config.yaml
num_hidden_layers: 9
hidden_size: 256
num_attention_heads: 4
num_key_value_heads: 4
head_dim: 64
intermediate_size: 1024
vocab_size: 827
hidden_act: "squared_relu"
norm: "rmsnorm"
norm_place: "pre"
norm_eps: 1e-06
positions: "rope"
rope_theta: 1020.0
rope_fraction: 0.5
qk_norm: true
attn_scale: 0.191
bias: "none"
tie_word_embeddings: false
parallel_block: false
extras: ["some layers without attention", "paired heads", "shifted keys", "gated attention", "a norm on each head", "capped logits"]
init: "normal"
init_std_qkv: 0.0289
init_std_o: 0.0
init_std_up: 0.0289
init_std_down: 0.0
optimizer: "adamw"
learning_rate: 0.00149
beta1: 0.9
beta2: 0.95
weight_decay: 0.082
lr_head: 0.00786
max_grad_norm: 1.0
warmup_steps: 213
schedule: "wsd"
decay_fraction: 0.835
decay_shape: "linear"
final_lr_fraction: 0.0
batch_tokens: [32768, 65536, 98304]
max_seq_len: 512
doc_mask: true
train_tokens: 559600000
max_steps: 8548
dataset: "wikipedia_en"
Each number is 50 + 10 x the weight over the matrix's rms, rounded and kept within 0 to 99. Layers, rows and columns count from 0.

# down: layer 3 MLP down (transposed), 1024x256, rms 0.0934, rows 895-947, columns 64-127
# up: layer 3 MLP up, 1024x256, rms 0.097, rows 896-947, columns 64-127
down895:57 72 50 56 63 49 54 38 46 48 59 53 50 48 29 38 67 62 53 39 61 45 33 42 65 39 47 42 49 51 40 54 61 42 58 54 45 43 54 73 57 63 67 55 65 34 46 48 53 33 68 49 47 39 35 52 58 54 50 62 46 37 45 61
up896:36 48 31 53 52 43 49 33 53 42 61 63 43 57 63 41 49 52 51 40 47 36 50 41 62 26 57 49 49 34 43 57 36 32 34 30 38 39 60 45 42 62 60 53 58 64 59 54 39 49 57 30 37 64 56 64 55 58 30 41 48 35 34 54
down896:49 47 48 52 40 30 55 37 62 63 44 62 47 45 49 50 36 57 47 39 59 23 49 55 45 51 56 47 76 42 68 56 29 49 53 32 50 41 40 66 48 19 50 40 53 58 50 37 59 58 49 40 54 46 60 54 44 33 47 40 61 43 69 36
up897:65 64 49 76 36 55 35 60 65 65 29 59 47 51 48 49 34 44 35 34 39 64 59 40 72 45 64 49 55 57 66 57 51 63 58 62 40 22 41 51 35 53 45 60 55 71 48 38 57 59 58 44 61 78 56 58 62 45 55 42 60 47 58 56
down897:42 42 52 44 64 49 45 54 65 55 74 53 56 69 53 64 37 46 67 43 43 50 48 48 50 47 61 54 55 62 46 45 45 53 67 50 54 46 38 34 43 45 73 76 50 49 59 41 38 68 48 66 28 41 30 60 42 50 56 59 41 41 50 42
up898:31 64 50 51 39 63 46 50 51 55 43 41 40 48 44 48 60 47 63 52 37 29 45 49 43 37 55 46 44 53 45 52 50 60 61 47 43 33 50 59 44 32 59 74 50 51 36 49 48 45 56 49 52 60 52 45 37 66 42 54 54 46 36 59
down898:56 67 54 38 36 43 49 47 46 55 49 28 40 57 53 55 57 54 43 72 45 40 31 52 48 60 42 43 46 51 55 30 65 57 64 61 44 64 39 38 50 46 49 57 55 60 51 54 58 39 56 48 45 53 44 61 41 52 46 55 46 56 49 53
up899:31 58 53 41 41 52 47 43 54 53 36 55 43 53 47 51 51 51 54 58 36 67 60 49 65 48 52 44 56 50 44 52 38 55 32 47 62 29 57 37 47 51 51 26 44 74 65 51 29 51 45 51 51 52 77 47 42 52 55 57 55 45 63 34
down899:52 51 62 54 42 47 59 46 48 46 43 30 50 64 64 42 37 35 34 72 57 37 59 63 47 41 46 41 59 30 53 51 43 60 48 39 73 53 30 69 40 65 50 45 50 46 26 39 56 51 46 57 38 57 51 42 35 39 58 33 40 56 68 36
up900:53 52 45 52 50 62 40 34 63 42 60 51 43 58 54 39 62 44 40 48 42 47 60 47 36 46 63 44 51 31 63 61 57 61 39 54 62 49 54 42 54 52 69 54 52 34 53 59 29 49 38 46 46 48 34 74 51 50 36 65 54 47 44 50
down900:49 46 77 46 76 43 58 44 59 45 58 40 42 62 38 39 62 48 50 55 35 55 52 43 42 33 41 52 56 51 56 41 53 41 55 43 74 62 39 70 53 53 52 39 41 55 48 21 57 56 49 36 34 42 59 51 41 57 48 58 63 51 59 56
up901:51 39 54 70 57 59 49 59 64 56 63 64 48 46 44 49 66 55 40 52 64 51 50 52 63 59 54 32 40 62 61 49 50 41 64 34 43 61 64 52 47 50 58 41 50 43 46 49 41 31 43 62 69 50 50 62 37 57 19 77 59 41 53 44
down901:53 40 65 43 46 51 44 51 41 51 50 38 48 38 49 60 46 55 51 45 44 37 55 65 62 54 57 33 38 48 49 47 69 59 48 34 64 44 37 54 71 44 58 56 46 49 47 48 52 35 46 52 33 51 58 47 59 50 53 63 43 53 60 41
up902:41 43 50 57 53 51 38 61 51 48 39 40 61 62 59 35 40 49 61 46 43 45 44 65 61 46 63 54 53 58 57 42 55 41 52 56 46 52 44 40 53 63 62 58 37 45 49 47 43 40 58 50 41 45 48 51 54 41 48 50 39 42 33 69
down902:37 48 46 56 56 58 53 49 36 49 61 70 70 72 62 54 38 45 52 51 62 45 61 47 65 64 54 36 65 46 35 40 48 45 66 41 35 46 37 43 59 53 64 42 57 41 49 54 54 53 54 33 41 47 50 66 36 44 54 44 75 60 44 48
up903:39 48 58 71 51 38 52 59 61 66 56 53 53 62 48 37 48 40 37 50 47 43 52 53 68 57 51 43 54 54 48 49 48 28 32 51 54 59 53 33 32 45 51 59 43 30 49 41 49 59 40 34 62 57 52 41 58 61 53 28 63 34 60 49
down903:22 47 58 46 56 54 42 48 56 51 47 56 57 44 40 39 61 49 58 58 56 54 50 46 54 57 45 52 62 48 62 62 42 39 59 47 57 65 49 53 41 55 45 60 43 61 46 38 57 41 63 45 59 60 49 66 69 58 65 54 63 34 42 56
up904:33 39 39 72 47 58 48 61 57 38 53 52 56 45 24 43 51 44 44 41 55 44 60 42 64 50 56 29 46 51 42 57 42 55 54 46 55 63 54 50 49 56 48 51 44 46 56 54 55 57 38 37 62 50 46 55 50 51 54 58 54 57 58 40
down904:48 53 45 47 53 56 49 50 52 39 52 32 45 45 61 48 54 59 43 32 40 47 49 49 42 35 60 62 49 52 52 47 63 49 43 62 38 56 45 53 50 49 36 53 40 43 59 55 62 54 50 47 50 30 56 34 49 40 49 48 55 56 54 60
up905:53 35 35 33 56 53 32 61 64 71 42 37 61 45 26 49 41 33 61 52 37 40 54 49 43 52 48 46 43 41 42 57 59 38 50 57 50 51 58 70 41 51 46 58 43 45 55 48 57 37 56 37 41 39 60 42 45 38 58 50 42 52 43 50
down905:47 59 41 54 59 42 31 59 58 61 45 47 58 48 67 58 57 44 50 39 32 40 60 47 61 52 48 58 59 54 50 38 44 57 54 48 48 58 53 49 52 55 27 53 49 43 42 41 37 64 62 49 45 42 44 70 40 41 46 62 59 77 46 46
up906:52 53 62 62 38 65 32 61 54 61 46 52 61 43 46 40 62 49 59 62 59 71 51 66 54 53 51 47 58 50 46 30 53 68 59 42 51 50 55 54 38 53 61 39 47 54 40 57 50 48 40 54 61 72 42 46 51 52 37 40 46 40 61 62
down906:57 56 51 36 47 56 54 52 57 43 42 32 37 49 51 58 65 34 61 63 54 57 45 66 48 39 48 46 59 60 47 48 59 51 51 49 40 57 38 47 22 39 49 55 53 65 49 56 41 47 58 53 55 52 58 49 39 42 53 31 46 45 39 38
up907:45 72 47 60 54 51 54 71 58 44 50 67 50 56 57 43 41 55 45 56 49 40 43 64 62 41 56 55 43 57 40 53 52 53 47 59 63 37 55 48 40 43 54 55 44 63 49 67 36 54 56 52 49 57 47 45 47 61 55 42 53 46 51 46
down907:44 43 58 32 39 71 46 52 65 61 35 41 58 50 34 46 36 50 52 63 43 54 48 49 56 59 38 66 46 54 31 52 62 52 69 56 42 44 27 48 53 48 58 54 41 62 57 51 49 43 37 66 27 57 56 58 75 54 75 58 45 46 62 40
up908:34 58 59 64 48 69 48 40 56 40 55 60 44 34 59 56 63 45 53 51 29 54 51 44 64 47 37 49 51 51 66 40 30 50 60 56 45 44 43 55 63 56 49 44 63 59 43 53 50 45 54 27 52 50 53 50 52 64 58 39 56 43 49 30
down908:58 33 54 55 51 62 52 52 62 38 54 50 54 42 57 45 55 58 63 56 51 30 48 52 45 37 32 23 48 46 56 36 31 49 37 46 54 66 48 49 47 47 55 47 63 37 70 50 48 37 64 35 28 38 53 62 31 44 51 57 48 57 46 59
up909:61 52 36 47 52 45 50 50 39 37 35 28 46 40 53 33 59 33 53 55 58 38 58 58 46 61 63 54 58 45 43 51 46 42 44 68 58 65 68 50 37 40 48 26 48 48 78 74 51 55 46 41 65 70 51 50 23 46 54 46 68 57 53 67
down909:61 37 34 50 36 55 55 61 61 59 49 54 71 52 59 32 50 46 42 39 39 53 41 29 27 64 46 66 60 48 37 70 49 39 43 48 32 52 57 53 42 26 54 49 53 58 41 66 39 47 57 38 52 52 44 71 51 72 54 44 47 41 46 32
up910:30 37 37 49 48 49 59 73 46 68 31 51 77 57 58 35 59 65 51 58 58 56 24 53 45 38 47 46 49 52 31 51 47 32 40 80 48 50 59 41 52 57 40 32 50 45 61 60 37 46 50 41 50 53 69 43 30 52 38 40 73 44 44 51
down910:55 22 55 61 46 57 33 52 37 55 71 65 43 60 62 41 51 59 55 30 39 46 63 55 43 61 40 68 57 43 45 67 69 47 56 55 54 52 63 43 53 49 42 42 47 36 42 38 53 41 30 49 56 57 53 60 25 41 64 55 67 40 47 70
up911:57 55 60 45 37 50 47 51 59 45 43 67 55 52 67 48 52 51 40 64 38 61 42 44 61 44 69 54 31 58 39 42 40 45 47 45 39 41 44 47 45 52 55 33 36 39 40 56 39 44 57 39 44 65 52 50 51 63 64 49 44 28 52 62
down911:68 47 27 44 38 61 40 49 67 57 65 39 53 48 62 39 35 25 33 48 55 71 45 67 41 57 62 36 43 39 43 44 55 45 63 50 63 35 38 52 64 59 49 57 73 62 43 48 57 56 53 62 42 48 58 48 50 52 42 58 53 59 57 56
up912:44 34 57 52 45 46 64 63 44 38 52 56 59 48 53 54 38 42 40 40 44 40 31 40 62 56 55 52 44 64 46 54 44 54 66 55 35 37 47 62 55 40 70 73 60 47 42 70 52 47 69 29 47 45 37 52 64 58 60 47 63 65 64 53
down912:37 57 26 28 39 54 56 34 51 43 38 49 43 77 68 66 69 41 16 29 51 62 48 51 30 61 45 50 47 68 43 55 38 40 61 59 66 47 37 57 55 46 39 52 58 49 67 56 47 54 48 54 53 44 73 56 48 57 47 42 48 45 47 64
up913:53 29 60 53 37 37 50 33 89 31 54 54 43 50 55 57 48 47 43 33 63 56 47 47 49 38 60 49 53 51 48 48 54 46 52 48 71 56 49 31 37 39 50 41 44 49 50 51 45 28 57 45 37 52 41 53 65 67 42 48 44 58 43 45
down913:48 42 38 44 57 44 40 26 38 68 53 79 50 55 52 51 47 33 55 43 44 53 53 44 34 57 28 41 62 57 55 41 86 52 51 35 46 56 65 36 62 56 34 60 37 55 61 44 59 40 76 51 59 62 52 60 58 47 65 63 52 54 40 36
up914:42 52 37 39 38 59 55 48 37 62 26 60 62 49 66 57 45 55 37 49 55 55 41 67 41 48 52 42 38 54 42 60 55 37 50 54 53 54 40 20 42 50 45 67 55 61 64 66 34 60 44 56 64 59 60 62 62 60 55 71 49 44 36 64
down914:52 42 48 57 36 36 58 57 50 33 26 50 50 43 46 58 51 55 47 64 53 68 58 49 37 30 44 38 49 49 49 47 54 52 52 37 41 47 43 55 41 53 56 66 48 47 39 61 72 37 42 45 46 52 43 54 33 57 63 53 52 35 52 51
up915:64 62 53 44 55 51 46 54 46 57 58 64 43 57 44 31 60 52 54 46 35 57 49 58 43 36 82 46 63 44 47 47 43 43 61 45 40 50 39 54 30 53 60 51 57 49 61 43 44 51 34 42 46 49 52 58 44 46 37 62 56 28 27 56
down915:48 56 50 33 40 45 40 37 57 49 39 58 50 58 51 50 61 52 50 43 56 59 80 51 62 52 54 51 55 46 44 57 36 54 52 64 56 37 52 41 58 45 59 40 46 48 41 49 75 31 58 56 32 41 59 58 51 60 49 62 52 56 80 59
up916:57 66 34 54 46 61 47 47 53 59 56 34 53 42 48 57 64 48 53 45 41 56 37 51 47 40 46 36 54 63 42 54 54 33 54 63 54 55 62 35 52 53 60 36 42 51 57 63 49 55 35 73 63 50 53 77 66 44 44 69 48 56 48 56
down916:50 51 36 64 57 44 59 62 55 46 36 47 44 52 56 37 68 54 57 59 48 59 51 51 48 51 25 49 67 63 47 58 49 60 82 55 61 58 39 52 58 49 46 48 51 49 58 69 44 45 55 50 44 64 54 39 54 50 47 43 49 82 58 42
up917:55 55 62 52 26 44 61 34 52 68 47 61 62 64 32 59 43 46 45 36 55 32 51 55 52 55 51 48 67 49 38 45 61 40 52 78 60 49 60 42 45 50 39 36 49 46 60 61 60 32 63 58 39 55 44 20 46 56 48 39 60 57 55 59
down917:50 49 51 73 37 49 44 52 37 51 53 53 24 76 55 56 52 29 72 58 55 54 47 44 56 59 38 61 47 56 65 44 38 61 60 35 36 58 63 48 53 67 54 56 48 60 67 46 25 62 61 41 66 52 48 42 59 29 49 57 47 31 39 59
up918:42 56 51 50 57 56 40 49 55 53 52 66 63 42 29 54 43 45 56 35 62 54 42 60 42 66 73 63 45 40 55 57 58 50 45 56 42 51 57 30 51 43 62 36 44 56 59 57 44 42 44 38 54 62 47 50 48 60 53 70 40 45 51 38
down918:52 44 54 66 48 54 81 38 47 56 44 53 63 30 36 51 58 49 48 57 47 27 41 33 47 53 44 40 43 51 35 43 37 39 68 59 39 57 49 61 32 29 41 41 52 40 45 35 45 50 62 59 54 55 46 54 56 56 43 43 53 59 41 58
up919:48 63 33 52 50 51 62 38 59 53 44 52 42 49 39 58 60 43 55 45 61 40 62 51 45 66 59 55 53 56 63 48 48 49 57 49 58 52 58 34 27 63 62 43 50 54 45 52 60 47 33 44 57 50 32 68 53 59 51 64 50 54 33 49
down919:68 36 46 61 61 50 52 57 50 68 49 42 59 51 50 46 52 61 34 38 58 58 48 53 48 33 33 49 51 45 38 35 59 61 54 51 49 63 36 55 56 48 46 54 34 43 58 53 60 30 36 52 41 44 43 48 51 40 52 54 45 46 68 62
up920:41 28 49 54 64 40 59 55 46 53 44 51 45 65 43 64 53 44 69 42 46 60 44 50 57 60 55 50 47 54 45 51 49 42 48 55 42 54 66 51 61 64 50 55 42 47 64 72 51 56 46 40 40 60 52 46 57 55 62 47 57 52 60 56
down920:48 49 51 32 54 39 62 62 42 70 50 42 27 60 40 42 49 38 47 60 50 64 51 34 51 41 49 47 53 54 58 39 72 42 56 49 50 62 56 30 58 60 37 75 45 55 58 50 48 42 55 54 35 40 40 62 56 48 52 50 45 55 55 59
up921:28 46 40 72 54 52 54 67 55 53 48 46 27 42 34 48 45 66 54 55 55 35 39 41 42 40 52 66 50 59 39 44 52 35 35 55 45 60 44 41 40 37 58 46 52 57 31 66 47 36 39 23 45 45 43 59 29 46 33 59 51 32 37 54
down921:48 64 45 52 69 54 64 41 54 55 64 36 64 40 52 53 50 86 49 38 58 31 51 45 60 53 55 61 51 41 56 74 49 51 49 46 56 40 50 48 40 57 38 52 55 67 46 42 47 44 47 60 55 61 51 57 59 43 39 47 51 48 50 37
up922:48 44 49 41 28 48 41 53 54 58 63 44 37 24 62 42 70 45 61 35 39 44 29 38 45 50 54 46 49 46 63 59 41 51 53 53 51 41 59 70 42 49 40 48 26 50 53 44 48 51 60 54 56 67 35 51 50 67 51 71 46 38 58 52
down922:50 28 61 45 66 49 53 52 48 44 66 61 44 51 50 38 60 59 56 61 44 57 46 50 31 50 39 50 46 39 58 52 56 58 50 53 51 48 50 46 39 46 52 29 46 41 30 64 54 46 50 59 37 69 48 44 38 55 52 49 57 52 50 49
up923:54 44 37 52 36 50 40 67 60 69 39 57 60 54 39 50 35 56 40 62 42 62 47 59 71 57 60 67 54 47 37 59 63 36 77 79 33 46 39 40 30 45 56 32 54 67 36 51 64 64 58 38 61 56 64 46 55 51 48 60 52 43 45 51
down923:55 52 30 48 64 57 44 41 44 43 42 49 64 59 56 56 29 59 47 41 49 56 68 46 56 45 41 67 55 50 50 32 53 54 65 53 52 51 49 46 31 53 29 43 51 57 68 50 60 59 49 52 45 61 47 49 58 42 68 69 46 71 52 68
up924:49 46 51 52 55 40 46 45 58 38 63 61 43 33 51 60 57 60 54 36 57 44 39 49 59 55 52 65 68 67 48 75 65 58 67 52 53 39 48 44 49 60 63 67 46 46 48 43 50 57 59 38 36 35 45 53 41 65 33 48 56 48 52 47
down924:50 42 35 51 73 53 37 49 41 33 50 66 69 49 37 48 29 48 49 64 35 40 63 53 29 50 34 53 44 60 50 40 47 53 58 45 26 55 33 55 55 66 45 62 65 43 51 58 40 46 45 56 35 23 46 69 55 61 31 62 39 67 54 57
up925:41 42 55 50 58 81 34 45 55 41 41 54 53 46 51 25 70 72 51 60 41 52 69 55 66 53 48 42 36 44 60 56 39 31 66 61 45 49 56 51 53 64 71 38 65 48 46 41 40 33 38 43 58 54 70 41 68 62 33 55 54 37 50 53
down925:39 25 61 69 51 43 57 57 42 39 50 37 47 51 61 49 55 30 59 65 35 45 65 47 54 52 44 57 63 56 52 50 53 47 29 38 48 53 42 44 48 54 57 55 41 39 52 58 43 37 58 41 62 36 54 46 67 40 54 55 47 67 52 62
up926:64 52 42 59 48 72 42 52 53 42 49 57 54 64 55 47 53 52 57 51 39 66 64 61 58 37 42 65 52 50 31 53 45 36 52 32 49 69 61 59 48 52 47 37 73 52 55 37 54 47 45 43 51 58 60 51 42 67 19 64 45 46 65 42
down926:43 49 36 45 47 31 46 44 37 41 47 56 65 51 54 41 50 49 59 35 52 39 57 57 66 49 36 41 55 38 48 56 58 61 39 53 72 49 49 56 50 50 62 61 53 70 55 45 55 50 52 60 51 24 41 37 52 55 41 72 44 51 52 39
up927:52 43 59 44 44 63 35 74 48 52 47 41 63 50 54 56 57 27 43 51 48 35 35 44 37 49 49 58 57 56 62 41 37 44 54 64 38 53 33 50 50 67 63 50 52 43 71 41 53 51 55 37 46 46 35 58 33 50 37 40 53 43 39 37
down927:54 42 60 31 48 61 62 48 55 47 35 48 46 40 55 47 45 55 50 44 50 58 41 38 68 63 62 57 56 48 50 57 45 45 43 42 49 55 57 30 41 38 43 54 54 60 47 45 61 61 64 66 54 64 52 50 58 48 41 57 50 46 52 35
up928:43 56 55 63 54 50 66 51 55 52 37 43 43 57 34 46 71 58 33 30 46 56 47 30 60 42 45 53 64 52 44 47 31 47 34 51 37 56 43 52 55 59 39 60 63 58 50 47 60 40 44 41 44 47 45 53 29 59 43 51 40 63 52 61
down928:62 41 59 48 46 53 41 50 45 50 69 46 58 58 53 48 47 65 49 49 43 42 44 38 45 47 28 56 48 47 39 46 55 41 56 39 39 59 51 61 46 68 28 63 75 41 45 31 49 47 60 60 36 51 20 49 50 53 69 49 58 32 38 62
up929:49 47 42 48 54 35 43 45 64 43 27 63 54 37 49 37 50 57 56 20 54 59 29 51 80 34 46 46 46 45 28 46 52 44 48 53 51 36 46 48 46 47 52 43 61 53 35 64 58 66 54 49 51 49 43 51 60 60 58 49 42 45 54 52
down929:43 52 74 60 55 52 53 38 52 46 50 65 53 51 37 39 55 59 57 60 61 51 48 47 46 50 43 62 41 49 57 37 66 30 27 49 49 64 49 69 43 51 61 59 37 47 54 46 45 49 58 48 37 52 67 51 59 49 54 36 62 31 44 39
up930:42 53 22 49 60 70 63 55 62 69 53 54 50 49 49 57 44 31 45 55 44 62 49 49 49 44 46 56 26 67 70 59 50 36 45 65 58 40 54 57 60 51 52 51 44 48 55 64 59 44 45 36 55 54 57 42 49 45 50 51 58 43 53 56
down930:54 52 65 27 43 47 47 37 40 49 65 43 48 41 49 48 59 48 57 55 67 58 46 46 43 49 39 43 66 48 50 35 60 42 40 40 47 50 36 83 42 65 42 55 48 49 46 53 30 57 59 53 50 48 61 47 53 50 41 45 48 57 49 52
up931:59 47 55 51 36 47 47 54 44 52 59 70 52 41 42 53 57 52 67 49 51 49 51 48 51 49 39 43 30 58 48 49 37 51 64 42 30 33 48 65 39 48 73 59 53 51 40 56 39 38 70 57 44 32 47 70 45 57 46 54 59 51 55 51
down931:13 63 43 47 43 37 42 38 56 39 61 46 40 35 44 39 26 51 58 50 52 48 45 56 39 49 43 56 60 51 36 44 57 65 47 43 32 39 46 58 54 42 55 30 44 49 67 60 47 61 65 50 43 41 39 57 44 50 48 57 60 55 44 51
up932:48 56 42 45 46 48 40 62 57 56 30 43 61 53 45 45 46 40 49 40 48 61 32 55 66 67 75 50 55 47 31 65 44 56 67 71 59 40 41 66 46 56 57 63 60 64 72 71 42 50 51 57 48 45 34 47 40 63 49 39 57 33 31 43
down932:62 53 50 50 35 57 37 43 51 59 72 41 48 36 36 52 45 55 36 74 36 45 59 41 42 55 36 45 51 52 28 44 48 46 55 49 47 43 45 59 55 49 59 49 59 65 47 59 56 51 55 40 48 51 55 51 54 52 42 60 59 52 48 47
up933:51 38 51 64 51 38 50 66 55 60 45 39 50 58 49 29 60 53 32 61 49 47 56 70 70 43 46 48 59 59 48 59 48 76 60 46 44 81 65 59 52 64 53 50 44 60 55 44 39 48 40 46 57 37 47 55 37 47 40 65 51 44 63 54
down933:44 46 64 63 71 58 48 52 52 47 56 49 44 55 29 63 47 44 69 59 40 56 72 65 59 62 54 57 44 31 41 61 43 25 58 48 75 41 38 68 43 46 62 59 49 59 57 30 53 58 44 35 52 46 60 57 36 56 50 50 42 55 46 41
up934:56 47 48 46 63 51 45 42 30 66 45 35 63 61 26 53 47 37 54 43 49 29 49 43 43 42 60 59 55 50 52 55 58 30 34 58 48 45 66 45 49 60 46 50 65 47 72 56 39 47 40 59 51 50 53 60 41 57 58 59 45 52 37 37
down934:49 56 47 49 66 61 50 48 47 54 52 54 54 40 52 36 50 53 65 49 42 64 58 62 38 41 44 55 43 49 55 41 58 57 60 46 42 70 42 56 55 41 48 60 42 31 59 56 45 70 44 69 44 52 52 52 54 49 46 66 50 61 51 48
up935:48 60 29 43 52 52 66 42 46 33 41 48 25 52 52 46 43 59 53 39 55 40 64 68 61 52 46 47 58 48 56 78 53 33 40 69 41 49 57 61 63 45 48 52 36 49 41 40 17 47 46 49 42 45 57 70 54 54 51 55 51 60 61 66
down935:51 41 62 56 54 59 65 49 36 47 50 27 31 51 57 50 46 50 49 45 51 66 41 66 57 63 42 52 52 45 52 56 53 46 38 36 66 56 58 41 73 52 49 48 59 37 49 50 47 51 51 44 53 52 60 48 55 46 42 48 55 53 43 47
up936:38 49 60 58 31 40 62 64 63 56 45 53 54 37 52 53 59 28 55 57 45 64 55 60 55 39 47 44 56 67 65 58 55 48 47 51 48 45 47 51 48 58 67 61 62 53 42 54 34 36 44 38 27 46 56 45 44 38 49 32 59 44 46 28
down936:46 32 39 53 50 52 57 55 56 34 50 59 38 63 39 45 44 43 59 55 75 42 51 49 65 52 36 59 55 47 55 38 49 55 48 31 53 30 58 48 54 44 49 33 61 52 62 55 51 62 47 43 63 48 58 45 44 59 59 60 50 45 52 64
up937:48 49 63 51 53 46 47 51 77 58 45 64 38 49 42 44 46 50 46 45 51 57 51 56 54 50 70 47 34 44 46 62 33 50 57 62 48 54 49 41 61 26 53 43 70 50 38 43 56 67 41 26 49 60 44 54 39 61 55 49 40 55 51 52
down937:64 54 54 66 63 55 57 55 53 43 54 55 38 43 52 44 38 65 68 56 55 56 58 47 29 40 57 37 52 52 53 67 51 45 55 60 46 38 60 58 50 52 54 63 40 43 61 59 57 50 57 57 54 54 39 43 64 38 37 31 56 46 52 41
up938:43 54 56 51 54 46 42 49 50 46 54 47 73 52 39 47 48 57 54 56 60 43 39 44 50 53 57 59 38 68 50 55 58 46 28 57 28 64 60 71 48 64 55 51 64 40 56 50 34 69 57 38 52 47 66 50 60 62 48 55 49 55 41 60
down938:47 34 61 61 58 42 49 60 45 43 49 41 48 50 49 71 44 65 58 41 48 61 62 59 47 47 64 43 55 49 61 43 50 57 38 36 55 45 62 42 37 66 37 34 43 53 47 61 41 51 54 52 48 59 50 46 58 69 46 55 57 37 39 39
up939:56 68 48 59 36 43 44 45 65 52 50 70 50 61 45 60 50 38 39 48 56 39 43 37 59 32 56 44 48 45 61 49 60 66 41 71 58 57 55 58 50 51 76 44 65 65 41 40 46 39 70 44 46 43 43 49 43 45 44 50 59 61 62 36
down939:35 48 54 40 46 47 81 43 58 47 57 39 44 58 30 54 41 44 43 60 54 53 61 35 53 48 60 40 64 55 56 52 44 44 44 49 44 61 39 60 39 54 44 53 73 52 58 47 73 45 56 69 30 47 66 42 65 67 42 51 57 56 61 51
up940:67 43 48 61 56 43 62 51 42 63 58 53 60 38 68 48 62 57 55 40 49 33 62 54 57 42 55 47 49 71 47 60 48 33 25 36 52 49 65 37 43 59 76 42 64 52 52 49 35 47 54 47 67 74 70 62 39 59 41 59 57 48 57 44
down940:46 69 42 43 77 38 32 50 66 30 51 33 48 42 37 59 55 45 54 40 39 36 61 53 66 54 37 43 67 48 51 39 55 68 49 55 45 49 54 41 57 58 56 58 31 61 66 58 64 72 60 47 51 47 62 45 60 60 54 36 42 68 70 54
up941:46 44 52 56 54 38 50 55 59 49 50 45 57 54 46 51 43 51 49 22 57 42 50 48 60 61 67 67 27 50 52 49 32 54 65 50 61 59 58 48 51 59 47 67 56 50 46 51 33 49 43 51 49 52 53 62 50 67 45 55 64 41 56 49
down941:40 49 33 49 54 60 64 46 44 59 90 61 52 63 46 60 43 51 70 59 44 52 46 63 51 57 49 52 53 58 51 28 51 70 39 44 48 51 47 37 61 46 44 68 49 60 60 56 38 53 41 62 53 38 41 49 37 59 75 65 41 50 63 57
up942:50 62 55 67 45 51 53 37 48 44 43 50 58 40 47 54 54 61 55 46 40 66 63 47 55 69 54 52 64 53 42 40 52 74 47 37 59 57 42 28 47 61 54 65 67 54 57 65 52 38 37 40 49 59 50 49 56 46 23 41 52 52 51 47
down942:60 58 51 38 65 30 39 52 54 59 46 44 49 63 52 31 47 58 47 45 62 35 53 46 41 58 59 38 65 48 47 48 47 49 47 52 50 51 49 39 61 36 58 43 57 42 64 44 45 51 60 47 56 64 39 46 46 46 52 45 51 72 32 56
up943:42 36 34 58 44 69 60 52 51 71 43 54 47 47 51 59 73 57 44 36 38 50 43 44 41 59 51 40 52 35 49 39 35 46 48 48 37 61 45 52 55 27 37 50 53 45 46 46 38 48 60 46 32 43 78 41 60 51 52 46 52 63 47 55
down943:51 67 51 40 44 44 71 60 61 45 50 37 53 55 50 38 36 47 62 50 58 47 68 46 49 42 47 55 55 50 44 51 25 50 70 36 29 40 37 44 48 34 38 59 60 47 57 45 38 53 65 53 47 47 40 53 44 50 32 64 43 45 39 40
up944:29 47 61 41 52 36 67 43 42 70 57 41 53 49 47 46 72 52 49 56 32 46 47 67 55 63 67 64 39 35 44 53 48 53 45 64 38 47 55 43 65 56 48 51 48 36 59 49 37 55 63 48 45 39 54 24 61 63 46 69 69 62 54 37
down944:53 51 68 48 73 43 63 36 49 41 77 62 54 59 49 59 58 54 50 57 49 43 50 37 32 54 44 43 51 59 64 63 49 37 57 28 34 46 53 62 39 63 41 76 51 27 51 56 38 46 63 60 58 48 36 48 40 45 57 67 43 52 44 42
up945:58 62 38 51 60 47 58 40 37 51 57 45 52 50 49 54 60 52 42 59 32 35 49 56 45 32 45 53 27 83 46 50 46 46 69 48 51 36 56 54 36 54 57 51 45 42 40 42 33 58 62 24 43 51 58 50 57 63 26 56 61 43 56 48
down945:60 49 65 37 58 51 40 52 50 46 38 49 60 60 47 62 43 54 57 70 61 56 46 76 58 49 37 44 38 60 50 28 64 58 32 59 56 58 78 58 52 53 50 56 61 65 34 65 50 52 59 53 44 45 53 38 76 38 55 53 46 56 45 55
up946:54 48 58 57 45 46 72 35 74 57 46 48 51 41 23 54 54 56 58 47 41 57 44 62 62 46 41 62 43 37 55 53 52 49 49 35 45 41 52 50 30 55 47 35 51 63 68 46 48 25 46 54 61 42 54 57 73 34 41 56 54 45 56 51
down946:43 64 60 53 44 59 41 39 63 78 40 28 56 57 45 54 56 64 40 47 45 58 45 46 50 49 42 50 64 55 53 48 52 40 46 46 66 38 60 50 72 54 44 53 38 61 54 53 42 60 41 41 55 68 64 64 31 56 52 46 30 66 49 67
up947:27 33 64 45 37 31 44 59 59 47 29 41 73 34 53 59 52 49 47 52 63 34 24 62 51 42 54 63 48 61 31 41 48 54 61 48 41 54 47 61 52 19 64 47 50 58 54 63 40 53 45 42 53 38 60 63 32 75 58 30 44 53 23 57
down947:40 53 53 54 54 38 55 34 52 39 64 40 50 58 49 54 35 54 56 41 54 40 42 61 46 58 42 53 51 56 55 45 41 71 40 62 46 70 47 55 46 68 36 31 49 55 40 62 50 50 61 46 56 41 60 43 40 26 77 47 41 54 34 66